config.toml
activation = "gelu"
bias = "all"
init = "uniform"
Each number is 500 + 40 x the weight over its row's rms, rounded and kept within 0 to 999. Layers, rows and columns count from 0. Numbers have three digits each. The size before them is the row's rms in percent of the matrix's.

# layer 3 MLP down (transposed), 1024x128, rms 0.0126, rows 767-792, columns 0-127
015:521529523579546528541460522502550534519489539573546508559502523487489536531511536526554473498510561513541547496530516474511469522553564441509561550558557555531555597501531493522512514507433517487490533512569520505473483511544560516517503521519609534549505455526538534591578488584523515535461541529607486470525516498509537484490503511551495571503421498503510577507527510525509532551551
016:533485441389505479532422476518488530486529448480434563481561416452531470505527489511476516532485519432489509513461467523466454495537476525518467449485563476494455471532549484545499432530505444522525496492414503410550450502446442516529525503545476534464510497463500514478495545535451531532504475409540553598483477490534407494453512503511467541494512451471434413428493527494515510486533
017:479536479497490521530458529517510532492524420497514567529599400542531479533507493517425541585464499424464492547463494518480534485501476519534516460471580526509489477569561490575475460555542487561528510505443560530555509534500432535534502493538488505438485496502503528480514563509483513549515526488448627548480494478538489534484532478493488542580558412504509422479562459489520502502503
015:532491491492457466468517485481464473473501500459505486480558452487514531433499487518381535483512484514533525471470483546506484455403500536446452451453516454470444490491444552433541508564410447518517486481513420463595540487493453423509504516451451459429478497499475526423498610455490561507525387496533521515519498504455491536494513494505479501562514500513454439444490486489484449467482
015:497549496464550529471479470565443468525486471553473569567528497454498509573493446580498519448458475513509499515494428455473496491582488475525413524518505475558458428600526522544465472534524487545558514518501549457581519541471513518568463467548451499500570481487504475529467587439451460511509490470468567495463463515473439504428488498482516561534520505484559453554556511461514535521517
013:547467469529442383508537460498439499539524488484582537479435423530510474468509503460575510514480496493467483468514535514575592442427542544475451521532562523491480542469562438490573485517491541512466555517548533507442497408543496502476574555556484540526504508564509520486531423497516512494461436545476432543523497511454528474523561471534493468485491540461463480467516513534496482452510
014:452492561485517559455556475487563575451483538513375485534525448473505505549480468553453510419481471567462492475468474463422423506485458525488466526437488492560532422482476468485493528522474423448537554498486498455518490532479471471507456501481427466468479484442553491493493483521551488457625512481500484512533450460469480474424505477505515484431504519430508538567455510498466483499526
014:504515518481402493502476468449546439526476419501477466449443471523444410468540519475528469428505534455520513498457530466533517483482481541556459465477426512507516401481516498513485483466486494527461444456469467548447517541467520542538518449496493496523461405512505468521433444460489435469465534507385487568480525496523512503517438420481486422516537486510546448488518477549463474457436
015:512485515448478516561493462496558530598488520469497554447472538549495429522555487481615455454549514481502546517514521474525501511550532571576492478551488544478510491505530491518526509471524529501458520547523487431458454505486543570528575505561509493570545520494531513522501450533509492477435539500594478615464511526529445500565501472578501424454501539525488533492480572554475480505536
015:578494486529504477526479522552453461524573489517577461538442516505519563466505514524527491533509483469480570539548571517514576520531541543486466510489591503554500589465551561546535483539475563580517469481492516496461526414521523507490534541543525511462572555629504557520552531498484535547411468488537495527529510506512564508478534503518547515549497522530535463448565510472517507507497
015:532522499433527535495456471560495514510536438559490598503577487509525531547488480600507496463479499482455519549517474476508515478573471535533457508508497496548460419595529516557479498552561499570531529494481569478566514518487492531582528465618481479502565509486503491511465551494462471553488500442453560545418462541475452501485533491509538521521564503508546468528551522477527496505569
013:512454524416483570497521477480507538474546574512449503517450525517582538492482531522572499466548504556500510536463488469525474522546519514494541537518491478481512499500384515429519539454487466481502532446567404481449470473531510524510502555531470428523558599449537482496497494484497540492429550475598441569480521553502457474544531480517474504400502492516505547473434485523495460522551
017:446466496543450504474528521464530516477454495509489502489492521557454510491487480503499483485526473516461434496520563472495522492474476471484531537449451546503507438446527419468489549457539524473468522477500558573386482517535493460442471510500490466501467477492545511490482423449570483471480540505354441404507466444508531511543495481466526437372494509507533565547495417517490516458493
013:562530406432495464449484479487425502500554502455524552441560474459533468458529525472463546545500531493501479490459454556567488468442476508505431487493438486443447556553493544508524486513495481503545508511507484482602500465462442498541531504423485538522482542462460520446501602491472547527545435520475527543499474514470455482491519575497449538551446525562441415445506491536512475533474
015:519457488491384422530461460542527502559494404479533565491554501558465429508546494504532529501511459450534508469540486470523579495531507562478441458528468564516459455545624454520490504506552485517472480503504491519499483514471520515496561505573526530548504479463542498517449496520477455562445477480397498554424504515501471484545520480575497482493565487489518471504531522511506590470541
015:488526586501555565505484512511517551490544530564401501542508462518519503557507516561524550496499506518525547462446493532486506540537530557561513509515632469562538477520507526487562487535488490533526476459511533483513513542517439548556492531598507457489553526515561530461439541484527490564459515536562573541512561525554502531485538432497516515508589491477516482518492613500516500454510
014:537516539474626496461485461535451514473517556598421482496440504428495519510487474565512499408477487592513486455462441526502448513490520494516442564519499411558489508485454531460532500539459483525548506466546508422527524492458478500559467483499474468483568535488522522507492591484572529478512423512563476481523474540455476458420532443519502509513507557462501493504471554489505466488523
013:542460468494442430477479481532563514528513413468504530494491474535461463498526498497543520519479501480543484478514485464493543501515480546501454524543425566532467404576633449537483593488540532533473533593498551530491512530469547545498529463498532561556489508461542513504436495513542475513509486482391470526499431495497502471560486476511504458485556481519575461543529506543438558465509
012:479453574535502536546548524585568525522501495546471510553502467483505542552509477504507452448513416563481450559588518457447505499542509490472561533489537569571576481508499450517487532502499505486555554599497497509464488525547539481489456525552432511468486547494593463513509427509593516487567528457530482527503481529495486483490530465512559502459541529456553549577470496497495538524544
012:451539523574549516508523492507504526553473569509512450552473567454511567506449517496483456436494409558609496488483502502500499527506541455438581496537535457468530527490449514437494566465420464476541476504556462516542511503497540428509421508419527490550557508520492486465538525470591488507505496547590502447552542563452520510492503485538498547481495540475474505520485539519469537525445
014:531490455420445460537468419487495474526500484414460489498489516449519469503517515467515511464464528465538540437452457485462421470508517476519451456519560428452431471535472543529496484503430455489496458472473398408498497446452513518509483483466520484497533450511464486488489526509447471495480468485590449562466480520470428423458473503507436536467430472479494469399489515491420462499476
018:474452566527473538479572533521540535538470521509446527513563495580456531530518478527506535441553485568532464516546538498510500511527476543515523521501540535532572395484527466449522535523523543460504553527553500521485480565578504486510485524589474445480482594503590521480462458462537547489489527521508483494509527519523498551579509461516519444393576524528536578570493493530506517477517
012:587494479475469452545449499527512514506531384576528556422439473491460451462519477484574523484483514490567494476499538503558569500505473501513482546578478481542480490510590472510542469499519552509488516506545506500426517524481468538506547479590534553582502413526571532552448484499533488534457488548453488571538519494561494448512503437514482492500511486478557423485505507547472535458510
016:494511512502425466491514481538552468515461513499509512439476599548459495474525498512520474411558477567562485510543545485549525504520475493469541527530384512473506439484500476417497533474538555447463489548567443513434496563489545472481536492517522452558503558490497481503470425478518474466476483504465431474479535532527520534614475478520499422417525561563547560539505498537481493498493
013:515528502501532452526519511483443534481549526548513462406439503521495455458513513429514511536519531482502541520420526577572544492439513531536552488475525446441527600431459533470563461511462493519481480475482488509484515483502396532494537506472484485488498475579472511461534476486522534471492500593553527573551552526546518548547506505507482482566504549518459470398490544532520414488444
016:503461475421507528493472494466482488476475414520484552491505357471514456516516452498463506518457527452430431460438430443457481459474478481514454511496510506527454439558534451524473465493533456508507526499446530466525486503486445537491512489539428521457469409427515467490456523488497480525523467438456522503452422440495414449435500476477485524557453410461474444525493476480479480500526
# layer 3 MLP up, 1024x128, rms 0.0208, rows 768-792, columns 0-127
030:489401518534462520537538504598466498499510563506516516468433539538496510523495490479570504494478451560512520511531564497575530494530547453504572487490536506524531532506494517521479520485475535504486535508525583538507526519554560462579565512477561517496507557533538498546498500471540504533545500537359512647452520498506597489518476546528529519482543535481515499531507479568550495522507
029:490444494547490494522512497547462525502502496488498511465443523506491489494483490484527461483481475546513508487501522481526500476456497457519542523481517477474473488494474539499476539465457543490479480479520515512466498481508540448490532502468516512489511512491521490520474476494502501507537491489386505842463503471467523464492486545482484551454509491485491491515477460483478506487501
024:495410497492475506508456512501475497541485440514468508447489494514487513492479506452494520488498495479489483524526551470512504549580498473514569499457516501532488497530499421510467549483505486531502509479463577493493484504554509471475498478500511514488474503498483448442482467517515509473540472509539520822494474491467469485486493497492535545505489507495508517519483452482505477497530
030:481478495521470505486554502496480502500528545473558493469496523537508514511504474518589534488484499586530507516494506544563507489481529478486542497470517534481514456523500470506536570472501550515507529497554532540495550531539568463565594511466528515513472510522521530452512519495561523492443510532374520326473507491581560500518501565509547501479513600489498502486508470617569499538492
022:506526474479502478480473498497487482510420449454437478519538476460479524501515486452375493506508496458486507475472506438452469497558492479529422495419498449503490494486490468493483465439421462514476480516448483493550444447459467501386437460470466508470461472484448445503479504496478507508488478471474505562472462516386387477506501460467523489483467435483500505473495419375458480517476
033:518489491490493496482520497531501492514566522550540505476501516544498487505506515543553543563488521557508471562472513535521520520489534515498514476559487532503501498493513525473509557530535532519512518523475505517482519529500531477525527490506483504516549503501536536486513562493522507486463481540728505744492484514539544522511504508488484410515523526499484474510493535543527503478499
021:527634495553504464527488556455566542488574520568539503548603516493541507563511517565522483547547598488528533520502525556493470458480504545528454540570483468490512531472505665496548484492509508486509435505516474511479530476480458560524492516543479525492532496490549540492536455533477487566470523495503504484504489516546519560500557531464488511555478568519481484527513529460425531492507
021:510574513496483486462517513490533472417521559550503502541514523487507517565511507554522503535506501520520538487475550484520493468497527485498455465526503476539555552488517547522533455497493472507508513538453486515550528482445509538580512547520518508493488518491543543536543524496491508563456509504736498647484475541479567546504521465490546498531523590487520485489525479464542480511487
020:465520490465448480520450493522487507591443463436429499509520497449514493479504491400421468450533511470470519457511533496496475500555525468547486502374499465466492494483475474496460507505484420482510529479481483508520467506499555527464466479470480500470448502442464479486449446495487517499553521491410525346469530522399374464503489544549477497448478491484531473520500461493467500536483
026:484465488533454459483533502516477522402513569495558494466481524517503507555507502515575510500492519609530546477483544552522516501402534452512516486495529513477488513505492487499542574468498514503486525522533532540508515511491607459523564497469530515495488508484540517472513512498554537493521506526344517659486527499572555484498509584491540487471506554475465478506479467582537527528475
019:485542504482499456461504473541491471470506609533501514478445510456493500523497509505516496517500498450472481488496492499476523535471538512498488441570480507533512481456507472518495505523524495529533522484415479481508425486434471488558499470504475478514481483530500562352524453473467503517563493494577467278496528526481488516480500497451488405519494541466468496475501524479556511410489
035:529655477471554477472497512537508503447509513532514485527491493470521499507521546536450462548522541480503486490450453522455480504462477537516441535602450477482497494459520600473551476530474550507517467519448407482486459468405449520463449493551446501503552454472504518508526530509451525491557483473540478441558504511420464530495529453457448511542493440504442487462494530419437529463476
024:485376511536490503519491494514462497528440477463472496491483499520488555500490493379476479458501490524503501497561504461520515505518494474482545496493526500535510525531499418534466506462482510511465496477516582507478484464553416483490510496471549535488451509549467420502469449515510524497567502511735498439497490471535492470504475502483566595502493494491522545520509439499503477531519
023:499506499505478476500519542512505509398463523449521450467489499498467490559509519465519451479493531499498545470464536455471471459474477488494458521521494476498472563458474457462514472472458508519475478507508488506490482475455576467485481522465492479477491481466495493381528482515505491504441460535296519658494468486415445511527488436464535450475486499444450517461485476496483438490463
023:479488471482474466483498493525482497503559540529539508486461532512505462504488465519525518537477489495487462553468511474550502465507547527501559486475467478487530501493510529482455538445488537495546511499464532537462489506485571455420543510486496480502476500520556561453505502470458508516529503502429498790422514486476527520512500558507446442482489530496461471479495491506530527445497
019:487456476473459487464467480449501495569549531492525505481471514547520497484531453452551596553472484549495449620534494502545532516540546485497577473402491528493566505547510427514461542499519489530537546557471540558502512542563516507470546474490520520503463501540486471436479495489511539454499556507509528467461487500594525528514479615507530451521493571530478491507500498589596510561493
023:497503472497456480461472498486500491374434479501503460482460496486474513531508488469468491513491506529489507481455526484483475469404464459476432460551491457467445548445476492450499470472445514507454439490475449484458463463428554482509486497483455480468487467455489474410517453504490492492447455499679505481489466501478443490480497435443507428464466486461414492458487449469454460434464
019:535613502452506512474533493515518479497570530566550505480503494532458465506501483594600522584486536506501522547430513538527496535449504505541459468560476540486491501462482580472559550571527541527492523531470466508511568534449525508554540478527482523526599475456518549509547588483535497490488471551466520610529508529563516549538494444500501471473523508474491484514512539586541488462487
020:504463496446520532459451464379505466510457449456481485474476485494464445469491473473507491480482467424448466480478430456480500486492469495467489472434461507483432488528498414483448455488532445476514503472478490470468479509499508480439513479478471450505470477445435486430499520485445501459381473464523491678488476491530426488484485437498447484485477413491500518498473477517517453452518
024:482351516532465523500511504492506509560495519457488492474517520506504507527499487513554501458491464524466490501532542465515509475523528485457530489457533484519520506520496422482452504455539441500507532484519544490487501499547566447521524504468510460498463546526504508439511477481519482534354492524359528306438475503545458467493504560497522463484512519485497496531506500553564474500515
032:521639480469523483455526529567494478454534533603553489494498502492506509518507515604508490581498539491497477522422488546497492520479502517505482506601458502519490489469519558496568526540481595534529520519429499500527505490439501478527521499529477524528553461493540544505565581487507516486591485499493500658537506522457518563504521458487491496543502532513452495461514502440506486469508
020:517592502564506495531489551509531537573513557516499489546567504521525494551544491544508454548526559497504557554493536537497483473501548559536462516459477489506555542494499579502522471482439498531499479517508494546536486477496421571444486510516481538492515491518519502608530468516480491542524528495542516268475483506505531551529504542522552537539497491521447514520523477523508510524496
025:515622491473531468449480529406531493425484522557516470507517469458517508542513527546516469523519526432493486458458474506444470504444462513493419501563465489504500523463510479491567449521501481513506467507453438477538473469454474523511461501542441497516496442434459492432553510496472489482469484481537495667558477520454460559475525434467508504577475474499425499450485490443462503456485
028:509500496498526500510454512476511507605502490515451520553519491493512515492508504479434483496522484461482503503534497485493496486558509522517528522461500481532522510512500563532473466496488490492500483508488525491504471487525408536445479490516498518505495517514506460599475483503460497523584512460372491780500486500483513510498502526523485549530483503543533511526529469427447538530522
020:485442483543442488526544447485457484410515484450503495469466513534465470477475468477510532487459505601524540534515561470538520506491497462506520429469541469447512507487467508491496571471441506506470504487526509516466519500492593441480509487455517541478468519544529518442466463525526466523482484525692513408447478470470554467510472508479521370452511515447502492481462471537535487493473